Weights of a small GPT-style language model, trained from scratch on English Wikipedia.
Size: width 192, 11.4M parameters.
Architecture: RMSNorm before each block, learned positions, no biases in attention or MLP, normalized queries and keys.
Training: 581M tokens, 4435 steps.
Each number is 128 + 32 x the weight over the matrix's rms, rounded and kept within 0 to 255. Layers, rows and columns count from 0. Numbers have three digits each.

# layer 13 MLP down (transposed), 768x192, rms 0.0698, rows 34-170, columns 96-127
101120100077147102126235074166190145164129107099115130145059136120125122114077081104129109156143
081142154126159098161149108152142156203090108123140186164131181136116110193147133100138135097126
089129105116102117154191147149135104162139156055126115155100139112136131147125157131119148123159
097125166146129100137085092151173195098106108125164167173144089171143109095145132190114086152140
141129096187140089166102170140154115097133134126072129179186121178120180150145133074133168156131
135102123169139097157172133135092124183096070130126126111105138135152098108215106186099111084156
118185127181103166113102210094095122086169170164146116097163097079129172100085174152170079136094
117192111132134173124199118123121107092128105137123103143137152138092192123124122113135080174130
103183119122093157159192124143132118138181109165102141117110071129155132190146135143125110121166
096120118148114171131115088099096101170112130135175192102111119139161133143114121086084089136147
166109086128076154122163092120179107137068071156132155116143101140167091140118112139176161181119
151143074115117161095124113148117148080141097142142195119085118085091112089148132070122146121175
144132126091125151137088171126159146125101152116141086082156065133153117169150173061113060085181
118125100116136071078132123103126110173131159163124131116097135136074116046130143146153131137152
149146154134134097107160118141111182114094134127107111145078142091105152090135158139220196117126
093180158128128141134091107102100148131145065162108104088113117159131123108117081161135131078141
176126109132084107134120146128119163146131154146144154136184083146131121151127156180226096097101
154122079125173085110126154150129153086069103073138107157145148122114119132137104143117113105081
168150141096186100144077093077136105094124137122129075138133120153119096110092114113114197148130
131178125136130158156187115156120080165147129149134125099127158169083118116153140142095187172135
096120211121130108140175122106134130136122133146100125136142142132176138106120140153085136136116
130146162126122175116194075143111101155155095080130160145070124070086128099164130146135116123129
146141174129114128133166158111167133143036059122097083169098095112097073111118170093112128139145
127163141169066122119090153193144133086131119172140133117123166139151097169166141121125099116106
136116130108120080185113170111085168101114128139115111120101102108131121127171120095124191065104
075164147130179200141125124124130122168104098131138169170101138145123108123150102094099118109105
134049115168133158113100164119111145154160137137136163160092102095136209095129104137151138149156
115121104103190132120148108126141146130162082092150112088097115102171069117099106124154158108134
117155209156145146088126202137124153097168149128119077118153130125179098113098138092110152155099
092137157095105085107134133090148091167148164106131163135105077120153093140133144119138117136118
135153131130105151175133192156143116128075150162123147166106169153100087147152161144139129131084
144133131144148131132110135140136101090151079134131091088126132108154177140115165157129095029111
138128093063170134154145124102111136119130124116101098085089156089115171112142125072141095165073
120124126139112139083177173145130149134087061145110138096131168110143098132176105131084116137100
182167091101096160156136140109123074175102171133118124115107122097175087126124132088133113118099
152141172152141167137147152143152111133139067083088115157137115137096163093177111218099101098114
122102124104087068191085118121127180140128143193089108124104141178138109128053151101159030144119
208127123104125127055172096140129170148129170172099103111161109185135184127150180136095092066125
130097154079096167108121193099133128164112174175160151127157145122089162133144101075101164144109
139076126090118173140104137137101127104139110086111080174156086144116112134131118130068102143118
047112186105085147186125082099120097114108042087135170174138118102081145089114111178122136151112
141098071115165126132089138163076128187150140106086083124078115095129153087143113163126101130131
135121153155104117139106121133097154183108221172129142129123090148105133147128089081141120126155
100076156140073192138093070160173111087142092161113137095132073102119114126093086162095100103133
090087134133159123093093156159175161147115100106119113167113123103179099135135128128090144157126
139114186159131093107143164146093121130131127112186156156169087084113123183139121063118095087155
127089117092106109153149100117073101156145126142138121124109119115159151084095087118117133165172
095141200092075110165085203099105119119140147128063122132140079113117078143121150100172094178136
092150102140145089130157116127087198107156102164180134174124125146131075153126124151105130143150
123165151154125117129196134082160137147131097142186156112116102146116163068168145173141195143138
126161134077094116153157137151165122139101128129133135047124150144096130154174180098142138182168
148162186159165115134143086105129092157117120107163147143144094143139128111130126138082120103098
169156162111076101116168165172185186151116104116099136133137124147179119158136100172102138087155
076161080139124131153080113123151152147136154173134154134142106150179126100056144111185085185061
101165156135136147124127123093148160184171108142145149113115074125126117138174103120148115094089
119166108072124059137110177116123124137132156100098082170148124130132174193131119102124151086160
143079104127124123092124162145105136138101106094137117207178130115127129073084134073114109118128
138106080120154131118127111185121123105188141115064139128117125102141174112111139132135123082109
144085189094090126130134146095158133150097142129161173119100064095132137122133134080092115083145
101156089119083158112145139181154133060159130106128157104072126090133126099098153040142176159123
122095134138111098130142145096097098082173162060132155139197085112138146143139070097087198077125
119146084202160101152142053139112107149146103118032091145176190148131085123137136144132129150128
082195140115172143077148119166116104151132084152129123093155157130169141122126103144096160147144
117188179083103123095143110116064118096140135106127073122099114103106143163139097071120119181147
102162103084105120129142133118154081171138180147186159121130150136152116117156180163113160116152
149152086135159099115130181156115155061137162147173212123082165163148079124140103104166138193108
160183120148121143175159151172091129120192131091111135112112132140124161025166140130129126175132
150133149130137146177118096203110122181077185081091075166137097145073111126207095115092114144139
125114174095130105134149079127101155131160167108125107157139144104109070128126100114114101174097
144164185130084058102163079140197142177109090123118163087124146144113152060129092138130119156157
161195091157134117133103203113147148098117116135126189110131143117163089141140153148126143132088
082106130080120086129126149132117054077174165133157125120092133133178133112192072092123156177158
131178134159121135127179146144145155182121149174070112136123198150157128112132139196112104103147
096092119101162096077078121097117170118083081124138142069136124167146051110095116115174110110135
125164137127099126145165025151149141112163151108151120113112106082090098068143098123111144146141
120140134011148146120170139106152083086095148155181111154151101113165167169180120193174068141157
123094122183157064120102091111155152112099116080141077186116135123084105175142156161142130167132
130099187134134096137186132198125141135130091122117169132159120139117153058146100091123109107184
151110102138097118076146161152171115133136173131127134104133125092083090154129128117131112147132
078113094129115106083146142134173081123111158115179120103134108127180092093136161115113150149123
074122160106114136102095150082091090082176107111163133159115115116146144092132126073117138154104
133083084166110120172081141121131099088134073125059119195155158177131188153130123141149072152143
133092108164151085204161130112084147133116139117141097148132114140086101111152154105114158152131
112115153100140102068103075193146156114144138103128128125123105129051127113114138170134079121077
131183081157093111109116120126159161163076131141170132068128101141131092133087086138175134160138
142124111120098132113090078155083169152149158073110097191102100075135139142151155160099074132125
133166132055190127161132127120084134150154150143090093126079182078138163078145110160148122111133
131148136121159108069124109158141169141161105125132142136084144092152086076148137119127156209105
158155125131141113140120179127148102145125151186152154064120162143158167157139144100159130147123
162128165120089159139116152033135068085118149054105084103143109101097090080131120190113109082177
085190118098174103049130153089165135119129149077160137132145131167156169058107147074158102111083
145119095112078130159176129082093118151046151128143123113140133122100151112129115108129115089104
121091157142097147122134082144159100159111132127171172112166144119130156147126141113120141149134
099066129147105120115122095117108133111146145117142172152086114153151119093120089082115114084116
121136116174079150125140128120146164067114112107103161120085157148161096089055078124147164108122
084145128118151110157126089099062133190073158135128180148183120093137081157130153120133147105147
114090111115098117149184112095108169190145147165190158100097095115118110133155127150097077096122
146151159105166153119123142148153131106174144148108112122151141136177169100176112170132109104100
148125129175099123120166140149138177135132106137121094162111118116121141182133124106130159085106
112194180145084118100111117158111143123097116146121144143123157102105139133158147150114126082094
120080142139090093162124133133107090094119161144157168095108086118100151160099135125128140105152
177147136058092104137148143119170087132160175133136165092141113044106173088117135120121115141106
122140123115147155092126138199104105182158105182168129125130168112139134118113132128061116078130
103118158137135073152182091180142087131108144090127116104129205137153151124127123159139131180121
147098160097083078105167088091145139081119151087111147095159136136109178065122128147154183181116
093090101137123121094109128170140105119115117099156122152097109140129128151126107130149077136131
107166144171147056115151143103052092110123162117105061140093131198161134122106138094148112154132
096100131175152101106078123135168136096129164155179113092133121123132082155116114099103122094054
127103084106183094168145130109096103109109074113135089128078181071123140135104150121211172145149
184115154120096084131214081093117088154109113146177139090155105129152174145130135134122104142149
096080064159144130155038146184101113143108154066156153145162147081104107168109106132143130157148
137090099116087148125096108146110077096119138135162132146084111120108162109079117202112136179159
128111164113111089131097144133162122205149157143093085142156086163130038185142107147137117125141
102149111170137144122100121130100159070155157108096155123135155116163149126139162108150179121093
166195171169172157096180117124156113127154151103141110114153165138108140160146114058168137167091
144169151155129146131141069123150127117114112164132137128141131128107117112173110129153128155098
107140098163071127130157173088147139133134119138118113130110089180132196156122202090108138144189
164133184111146081143129097140115092114107154085147102106134174123111080091156095115113135165179
069134127166126160074057177084090117136101076105130122136109127150171103158189149172131157159120
119110154117133132153129153099123162111129163145096075127084135206162189156136109111106175106121
088132184124145091133204107096174152112179116106162082133185131124117176108124124129155148113174
138138154161159143070187195120179141086077174115176146102133122180125119114149152065183119096106
163158131124131099133149119081150134167120090148138118127124121148186134131141121076182102105143
119100193066143096086146132179064110145193167102134141108125131031101114185130118110053122058141
111082116134143129104149123127130104172145108093129118107118118099100130149109173117102140131164
171179126174091197082166144147156124155161161142097095153108135121166177188171128149107091137093
160099167095102125102172147118069176101175193095148129167091138102086118148123126077110036132056
146128075156167168169091127125185117179114125130126127123100113138137134111035138147113083136103
094112146113138123148096111137108116119151160149104086116114096153175101075149127197116116137131
116155091175177125154144177123175160112175151103092096146155140122162126191154119148133144129148
123121164107144131163156076148117128192133174199145132116100166090170137177093150113120132117084
139102101157110096115110081095157109116103131126127180129169123084163157144107115096191103105123
162099107106132127116139165204162145105177097151152135143153132138080139096086124136154160153088
118134163068085103076134144080074142082162119152148124099141136120118128134126163141095166116138
106082158096124133140173108109127188124079125136086146124125090137116058120109112113139140122059
077151141088106108104159168124151104131167141091183127121107096145175188154175121155162169175136
133106111152126116094084145166124136109124179116081145140135146114176160137141139137158072151111
# layer 13 MLP gate, 768x192, rms 0.0795, rows 35-171, columns 96-127
152158147081089164112163120142099135108104121149142103157126114102222137148168137082087101112073
091124109092135159107100041125159100165100173170087109176171096133154131113137152129143106174095
148128070115134125163149125156081052117188127111108152151153174130111149118059125074168106156165
098124146197157115106126114126098101132123107182152141102134161152111140097157095106121107138082
129112128182122117105105107100151146092089154089180083150090115117200055192101127148162164081064
128077141086164102167177126089106153105085093114131193095098072112134082090137082123104178125160
109179073124163167106133148137152135079131114120064122121149153093140108128159142113134123133093
144145107125114126128160103089073111159088106124188124100146161109141148170125153086138122134122
149187144141128097151157140114122130130163170078119166115140115137147121171150142175141141139125
135115106174121146155142164128148156114085150133109157068086174145138101120188044106108148116120
152110107153113134164101088137104074134144180122162107124142113131070097148062121112126146070073
154131084125152135115122133100148134095118116178107134088109119110106112121125109115104096148139
094186145096111107130114145125119180094118162139127120161110119181139045172164101144128054118134
156107145109131172083135145147191150109105157192122160128075156179182142132126180108144170117068
058078128083144145124095120188080100123103173156152130144102165159146148147095016138103123145141
144180077135122124105141076155121124101172148109137153120168166150086138133151116150142064114117
134114107105136183127111085104150163152098141139151137154080113194098147118118082118145151146152
110148157162100120138121146047131123179122094147115065115186154193165094144170173121165107102171
161070102137208120137099170115092111140147123103142074088032125106161146082119072089154127072108
156202137123173138139153158157167165074097140100143143184153077121171154141103108121141126155100
101142106153168128188127117135138096184112178100105118182110075122100042112133096157110073169105
182165112124087103127158130187153092116124131176155121142138151152071110141194125146106121130134
089170066139132125101141097170108139090152152176153184160074131138170106131112137085109079132081
067107123139160111109115159129105161161110123087128141120116141125163140141116144090152121108120
142153130120113140093146149148125151140126134117109114176124123175145134139124111137154103135151
116118143133107154116090116119140103121122159160141129125101156094120137183128185141073114190142
087102131155143165158093139151153171154059099152107151126141065150167123132122168073136137137093
123106105123111088207152084108127119133093145146173196115101158152134096137157155107097109091110
117121155007139136154097104110099134153190129098152117159088158173177125130103160149118189131111
142203132051061100157111127129123064136141169157098110093110112150188110073144106089121132117076
077153061185157117112138121096155109113161129173104128157133171234097121132160132134140122137126
123078091071147068135098103140109108111120205139091135084153179162133158096139043096078123092071
120207143074123157128159098213138151117103127097174166108106124161087121168150069164171133133150
139140133163133182098091100155153162086177089076132083162097093153145113094107124133099152127159
129120091127164132119153139174134135120127114087133176134106137158126101102239138150141145138149
109161078051151128089168127079088116110102132126115194114089145100170117138160094139180165131144
099167086145132154143121101108087138122132161124158152093081103173170119138138144110165162113178
096172141125101173105152116212060106071093187139135092206096154102098154153150093150194117113105
100147104130152139138056133146176105163094155138128174090104139178104093130134171133106151128133
164111189094136114135174128121058133134077201193152147137083153132124102121151156118077133188166
077193139197130137116119098161153168098077179112108132100127172117119102042116151128124108087085
149137130101122114116157149170126153156105061132108119196116198063153149129061169097130129108083
139221075143217075083134123131092142078139118125133072124134177118125143121172117082148153186154
087114097041115189157118141133062104110082110123100157095133111103109144141141110124113079154159
165117125174147140092141116080106157124162195132132145217098152116206114136158107084134142113079
120205115137107107094079127111054153067148111138067149122100136106171107079200137165151097166114
191109117098176140167098149122155112200133126061124109093106113159119161100098159109083114131135
121106122116127115167099104190128162119122120116114137147079125161120087077092107094147057121119
088095066126132108157063116112039124137095183093186080142111156163117158117135150078121126151121
103136097143109152096157107142156078128126159094113128120201123136105116181130151114151124112134
160092160103115186186143116175160100152125094179149129146131126175148119154127119121106111165167
136145113124115106111164104108144158150130150128113145168123139156157146076100120112129116169134
132163183148162109116096104107121078128164125130173159136077154111161121119121148142141164136169
162159153135139174120190166117114123135111127103137134118118173184091087139167115077145128112102
127157116058170129130101149109094114136186146107148118095059145101119141149149095151154171104148
072130192114148184147156150101131129175186153140153142070132087128100112116169112136088156190116
190153117108125119154171104064112080186134124175141176162145132138142134203159085097113166128107
086134151033176074118092110149163097144168094116123111149088082115144145161124123154233119114131
175118099094187107169135105199161113082144193120136139149088101118142124093187097108121073220153
044149136126167164107046117144079066131164083099141118097142061097121090139159118096119142190114
097188173068067120141132099060137095146140145138159131135135117106160129151161161132140106127115
149145126106127114166095138073094130117131161099092167147184142164188137057152103131170108146107
135140166139066110102132175135054089129141169186149152104147117141088114076124106120078121116159
126097160131143137137161143095145124153023127080133105091141160153108179152162104112109125139137
111164082122078110156149114157156172114147084167148123069144108089151138101206123094121145141074
123078170112178117150081134145080173109136149192131097141205102129160113114099100072169082118083
132117185113148097143151136136110160128066133126116114126099134121131166097118118135131192152153
145136147079145117053112116107172139202149109099121159135163075114109144129129142186096117132064
125111074094135113162149125135140143071112150111163150112079104171099085130102067159130140060141
114110056092133142126130054125186104133123127135159086091128181118165139181131056113126112092065
180090190104114107122173161077103099116150123135103114086098086110147099086111142117125125103165
109156091160127125098103154102131094093143244144170124112134133141165102198121147099110092088072
099104154114158121205123135170056137153177108144112137148093103123067114143148133125056110128138
138124144122134125104113148162125134126221137178156137105142143104148144161146135114150110105179
152137118140124091125198066138119164147147138126094211116157172179143172161104177092159166052151
161195125129142153139142140109112091168108108121124185100136111151077133130133137100118121132160
064133108107171146138132127138119111119114155127178087167148151101206178109196118114144121151122
165138136117124129140140105139126119109108123163133127128149144161112143115212134131086123135119
119069105133164118208122089127064133100119080223125154130067172075120134151112049108159170109118
073172151143081146082111150129126082128190119140132166114108132126158106140111172154163138186093
127105088128150209134185083145115194127126096135142159140070135121110111173100142072198110155077
193105108153122062183083137129126171120084141128113102128108113155155123118049136115090120069149
138133116108108133119143148160131100113110113173140149040075111094151150116125091091149127150143
152127154088151107225112138154111124113127182156121157137094197103123099103133093034191093136117
166162116138106105110093186100084110115178112126116194122131062127205170123123103170097203115103
090129072077135118140127105076098097091178116131062124137055170150145131132117137135118123137100
191143071145181177081186107074104113117101168196130136194097126134112084102129188128113157135093
143109130070136067153093105137145027176112089185134146181141131117184176153081126119148093062173
138141121089104153165142131140110119172143125111149137101080166147098155113127090145156169144098
092144139093109124135094137110151138189169130156131148136112165125127136073069154101127129106077
107145068119045137161209113118084110160038126130136121109160101134113185079122129135111132151133
139100133132187182147137142097115106136137146115109097162133133127174129136147141125063150155166
128142112094158125113130090111198101058117097129121131144076137169138146122128097095173142157135
037165120117206171150099109127120137198116128116150109135137104171066107174084117085073105118153
109141103124134128086154196170091171142086112176120190061047181091135154090127135182138133084104
106115079124143133100111197124010119106158189157245126198133134091166111144124187114093110091168
128152057086090118124161116091111142203120130174180128076147159096151170111128117124136119177127
131130132104119083133148081090117174157101128151099114148073089200188115138144158097080112135051
142154148122121101106127135084093176085157090114172107150129110175147126123151081144135142058145
177082147131125144165113110142100085133120150117104162091129111102107128167074095112053093096148
095102129106166175127139120121107179113144113125131138142086142175156127093158117125143137139140
119097143104144129170215123041124073106160225154156088187150133113117081155159091110189180135164
194145126129190100200172103148075125121160174098139142094103130093156125150197109153122099130137
083152159141133236084119140126099119133111177115137148165108145130097162104140088128116087133026
091121164130120165118150100111109136116108161120136188144148121136143153181106134095124141144112
182119151066115207075099076112134098107129140114112148157136079159124104123136116113146083188142
090122157109164118165057112160112165118150065188105197060116181142082127122137115138111161151095
122134092176148137109151145124075160175108122198166117150151117082099155141071178111145106155109
142116098200164149067100104086141150148110137158173119120099166221124157122115129171141087162140
060158148109139132129124106119121142107138110120116137070108117117120136143163104074117159158066
162161115152128123122145129138077128155096154094138158109129091107151122101161138180110097114184
164173146120116119060138084139141128095124141131130137157159100137169089098160106122169120135145
152107137149200125133113111135160149092093159082158142131069066164150105168152195122104124165124
118115096107170114199132146108146051150150186179128103058137174066111167129142117105114091145095
059144146127117157093087096141134156143159132160151158096092192144074117146187167111122080070110
133167170133168076146144106134155121113141105157156158106123106106179144102202108112123123176104
123163099104166159126083099138175108174070134157141112111118136158152126113113096085133111085142
188184103150097058127102110091105194175165106121110130114137142115182118096128143102082149136109
137114149092151142149144132105144108171107150145143143161139136125129125142140113146106113172097
135163078120135134079153136117123166116199171142091169102158131182140141146127152203134164133190
133146139111140133129153095209088085082147112158075103093074155072171133123113149112092131075141
110092149101107161187118100118126139142106206114094146192119158189119092165067110076113140129198
113071062166136132182129147092182104141104072130117037160136138145117195180081073138132120154137
161181116106117140052147090160135061189120115153135135116007151134134141174093094079134167114152
090090129116112123146133160150121187121179221174154139133089126165096092112159104132100124163177
130160125065119158124152076119159196116145157138148084078087111125116117169163115048176113161119
125163160148164121125146133148063148138110160153156193163127145123096098143137100115150140130103
180100111198160119116193114173130136081113182176176168182108098160106109097154134104142122137121
055111138151093194186106132139097119180123084083109118147104103152195113188137162153139134044131
093136159138135152113050125104132127095092156184162160177159117163157097153141105131117104119121
107147121135171117127144105120168076143129108126069131158126143108104095088119143110101089173068
149153134110141088174166139116093108096116115100142151119127093125126144135147109141104146131126
111133103122105149144142148201077056100089051113178181136126126117093181161071113133093140128128
138104134129162129114099081174182136140155148088125156136106155086164172138099155093186101103180
109114094119092106031191140088094144159117211134172119131082119162133091137086138082160157114136
125107120141129088141154119099112149128102110154179125163153144142070095167117143110075142122141
160129122094076107083130089128126138143098070099162184163103111155199090074100139107134084133096
# layer 13 MLP up, 768x192, rms 0.0715, rows 35-171, columns 96-127
120102134150186132097043066127107117116140146137091144139145088155114098143144088134129131099142
115083160102111144112141094142113102116107128164114099134142082089083120101128124125098099157145
170142139086154101097141157191151137127097192162135113169080069117088173121152091125143103111087
155171106125109108127103152122111103091085117141187111104144140135142140130067113168188088165110
154126181156169158155119127080122162124141099136121130141108152090083186118153196159087117124138
118102115114132014099157131113138128096173116043078143107098124096164093128112101087171168102088
103150140133141178155094149115152167141150173172100152158141161146147106134160148135119140144063
138129110095151103120187129134097170118123123149203120211133115133138109180156138193072115047156
103102151152126144079130100162140119123088109136140162192075096108118151172117119136148068149163
146132096148130141102087136105127091077138101125105107200095181125082158123089111128152109126075
119105147126106154152154130078136118147133115158124118189169074131120106151162133167104113141080
102165115107121092123144153149100154140114078110125117102165153123071128110096174132097193122071
146152143096186109142094123123153158102165145127064101173093148135173099121145123109167135073140
132155178082164056149128164107121189190202105122122101138127203129113122171195081168134130124086
106141147126105161147081103148101112146121103131144124123176149109140131151122132135077159095045
169172156132116123083120130177131121114116108144119176085143157136114126113134166121102036131175
106152107125089170103077160098154116096095108114104148123128155145095130123145147102151140095110
094138173096078137142080112159094101156141134099092096192169132160163083153159134122127110118127
116152152089166171101165089172137203100083045171132156116085101065103113121163053113139150131120
178162100157125140146134122084176179140113140156118194094159113178152090087130149103104125095111
127135126156087138166161094096122062162166168106045099106164156164155145183133117143189149105094
196131139122079121063105179124087128090112110152054092104124128183100176076090097104073169113108
164082095131135092178132132132160124146141134134147152139167093109145113153131077100129166115128
145207134093094144073141155119157116121182072108176099126106147120086182117156107135158148123120
139158134142160116185067096076168122167112094161152176084157182100138135114169174158102140210132
139146121077103105151127149111148106096129145124106101101094121171170129200117129089127147145124
114109143084177163148120131106144103115108139135121110090117174120078121128103119180131127208157
160112151073100156068159163065128146118135120081115100161134151109141122144124171104091120132188
135144161112111121080143144069159088145191121123066196123144148170196148129106107172104171193129
106127112090132073100112175105129091112110189156147056186169111112158123133138144087166065075151
115136176159094144116111181091170112127110081113110103167184094104192117090151117107133065118145
141096121122156109154133203105140126095079089104101101065178104087193132103145104157108161117162
140117215076112194129172140124134127139114076105152145158073109151116126148140116098102140101133
169099024131124113101143155076171130104165123090135154192129153089108128085164157144132127122129
137097141081146100111123127165155157099119158130168067186139133102155062109105144110165130119064
193096095170125094057087107086095092178122134139104072153137147122119151116069159132170112117128
154160190104057094104128174131168169121145146162121115181152141102158065100119164129143137109091
172126103134110131119147182170095077120094136154162183119162116180204152150115127071104122153162
157125141119091080065069199169152075098105086163137120117107126110181104133111152088092154138132
102117084119147113166127191123143147094104138142137193145134130153117116142135155147114086071171
162165094131174107119138081139150140111102149131115175132080110168087093065127120154116141053199
167117132130145064076136164144178084084119123098158145117103107092124060052145152147148093176150
187149133098176175106162086110135116111206098119090146140087181121170140143238159132141162144055
131123185189091049132106149167154187142159171117141128152182163099124086129135118133167145127086
097116181129096180089111128118100102170112122116140092174115131204068171154142130098183133118156
111139115158126092127133072117144095064125151128097146126138103151103088137145147104151113124112
123137146182106126109103130119176139162131082087105160118101116135110065174132131096139158090116
140083091115187118127144058217117127195094130151143150109116133147088135149082119147106143110139
176124088175140112154145097098103139109105053112115167107131131139158107065117086084073159141165
149114116149077133110111135133112110119139132161138180165121109135144130156162088075084082072145
163115111100100169143126101113127233135172076127070123176152159151115164130134116106085122119172
041142170152085177126157122153102064069161133162118132177122124085112119113087129114124152126065
099161134122166123151126117157203113117113142158143130145164127133102131151076105107094164130150
156075122177141143145117116122135082098130149148105079148093083104128117149155141130135123085103
038070133081163107137114168139118107174105119081177110137141135152188174151190140089133155141146
145116176111095152058125154093125118140149093127138148135141098125175089114134171139178134136096
178095156117140102120168174160129141070167083167196199165101163091066071117139123095145090115109
177135096198073079077123075093134072127184094102108143052120148150140201166118113100072107142075
126103104135160112115075166143170091123103116144089121172152094120116101156112151168086123100099
050153178181138138132173147097125101123184152101093156067097088082135152154204157113120136085141
194133142160100152092142136111104092175109183143125068084096162118167173143111163138157152107113
141117100139144087102167119140085097114150213108139123198100095172119094202118228126100154179093
078160063138147102156133145170140158107131089124075091138085201102191145083116194182135123120137
175132149126150128132143147124161128155165108105143152083126127113134144067110110091145159139177
147114123072160154224138124085137168126157136100054141165135171124097082101111149147069163161144
125110143148112147128097133147090107177103130144125098115139133101139098192104118166220152150181
133136127177198125101110134106127104086141096110155109152087120132161100085094131136148163164098
204070134200114128110119160087153176109173147171138171108176137036076138057187149085183133091145
126110167158122100135203138115107170112125107138146145164185112163138101093105135130148117121068
090056135146125141169123154105136110115104119156141127150117138139121118126113063080120096202091
137090140165159143118151124102131190123120169124133097160141082133142094148163126060094112152174
151120121083157127117108158161160114097124145132085172102061103105130153110123086170116120162134
136135142124129137135113151107165166101042096138150134116127115131097152029068123117128124157163
147122097151151106111148117095101120145106123086108116152142075193084141166083140169150173092117
183104103129137140129129143100164139126153108096108133126150157127171128148101205074124186075072
163096091144132136105159189109116108127106128095086118096088142121091140107137202101120130118163
151152175163145081107171114091064129109131160116131134104108107160147194156156104147077184093126
163188156157098098126093100145125106112141152138103141104108101156163184107095094145170092143088
122093123165141061150110135142105206135137102155123086107094143151110176173124148143118100109123
134114133091165112153193165070070164129113147122050086104159132112073106134099086152070134153075
148109136053121128126138141062102161117141139121073175133106143136094107126148118140185123112124
084094153151170190123123114096168127177120145157160152080146140207136123097132139118095099137150
109132141158113099121069142126150108171094143097061100106172088098145111077190117091150099124137
103053182084098171186152100131078144189127147092142109156085189147106074082209128141106054159133
168091152120050129062144154066127079141183088126111139110145094097126140163128174143154102129110
100190129165161117112094169148189129080044151171175141072137135166159128198215178155105082155153
137153159090119161141130102065097173107101125158192157096098091158155151129106163102134138129144
121147193119148117116125161083091159160082156121108123096047110101203164078119156045225171110125
169120149092083083151124196131137076165171131088096110088094121109077180047124119130156090161111
065183159160126140057115105085168103133143153179088148160121146150150066100108186091193140166075
113161125091094152108141090166079127134079151127137163127106090165106172088080116095088121171132
132095136111109159144059109135102119105136109111094123171123163113142113109113125121130112102156
153171159115187102073163161111102156111190148051121133096177110139148120104107139173193088178168
112112139111196128175116102144134091134157118173122121141107111123048121123113096126080080100113
160142064105132129146099083145135137096142093147146102140130095118197095100127114090090116160112
099151094144135121095066086142131061146106119049113168134072102104133128157145115149131157107113
094076128098150111108108165133131092114119147150085122136109171148061111140145182147106190140158
125151163169101169154105131182090148128150149140133057088131064075151134144119154158168154120126
170106106163146159044147129143118130173076072061129156160131140136147127110075122118183088090106
050146177138161158148155109164160171110138096166113152144151122183117094139127142122120119183089
141128159150082125172137148145133102139145074093155149132139165147151127147146154119129118139142
143218117156134074090122163119150201123084135136138090164122133121146128074147149118135178147074
146111150101136118091105111137186157150133137153121122088148175149104198155145110165102137086118
144165038181130093131138148105137162086141108179150153075137159158144165166132175103157155130130
114097131130097111138153122122128162121137120099089142163196107107126181162078155111143116126115
112155118098066148138148073145156078087168139094101146116092137171111095170164108117177182132147
092133132089183118082136107125152103112178087165131100163111164137166126170133120185157121149090
083152172175063157050152109089112120150149159139196189164142078096143124124127146091159088115112
106120144117124128128154138128148159148141188119117077125130078177062111095138128114131130160031
121150084103122161165109103060122137126176117097123123116124159104118135165114057108153162160146
081165112140174125118074145131090137108155114169118139139127137097102070110141119072100066116148
099185149140151077183144148135107137137179107149070151079092095104158141130190145167166097143119
099175196108118108120063149119188101149143199108097170126088150142169146099167109161131125156104
107168143162079166124124092053157093157137122121103059139113134172092105119101160143093084157093
169121062149145134122172193116121116100131078035147137148158090166084101158066057102150088051124
172142151143132109154175150119110163112168157046110138160111139097198127126081067160098105128090
122117184070125132103153174111097146118091157149125153143160088116114071107133154140165161124087
078151153146119140145141057091138134134123087142171109142112133106098182119110156118195139146126
141138160166168136131084120154145154091139171147131108101072147167165147120127091080107179054171
111119073108068149182140115161108131145121171138166181110126118114146132115096096089134166130110
168093115152165125126161154108058191126158110099095141092064230103178133142105151134116140130113
167071115144078114148145119169101088097157095123086146111082123069112177133151084142089107150079
116189172115087156102117172131169144093124157149148158080137174102125121114127151163102144099098
148114100141135069090137058162144158130181114128085090196091098089138078134083153096240190146058
154131108171124154126150105124092111087115197130149127083080100135180155098102125058114163074104
122037193133135155155127136194151155116089149121160126086133101111117123123137149107126075140106
129189117180145202167137129189112135101083144127119100144047111124108105148117169082081091127128
108134123094101155166153158106162106199096103189108086119154056093147167062155151102113152164157
153123199102118090039157142082105155125179157170076100108148107080177097137071114127124186083139
063085143092181124151124073143131145148177104103090113091127134156145138175147112138131122163159
142095093191195078122094147108172158176152113127082164079117115173122123160106133168141146163180
127178127125133116161144150141138153075138073082081145101145113076135140107138140128112109111172
095130106155156128156123152090136127090123160124107173197178176159079174159156114133088096153081
108114121081185064092101115131135139088078138109084154134119133116108129115154125135126145160149
130172140081189141134156102163102071097105145109079090129132118087127127104145073169086072115107
144084145094112109144150113184158072100116138128147136142121141128112120120193124126107148100160
139088121112123101052133139139118119150121131119198153207141054081140162125180137086116112152154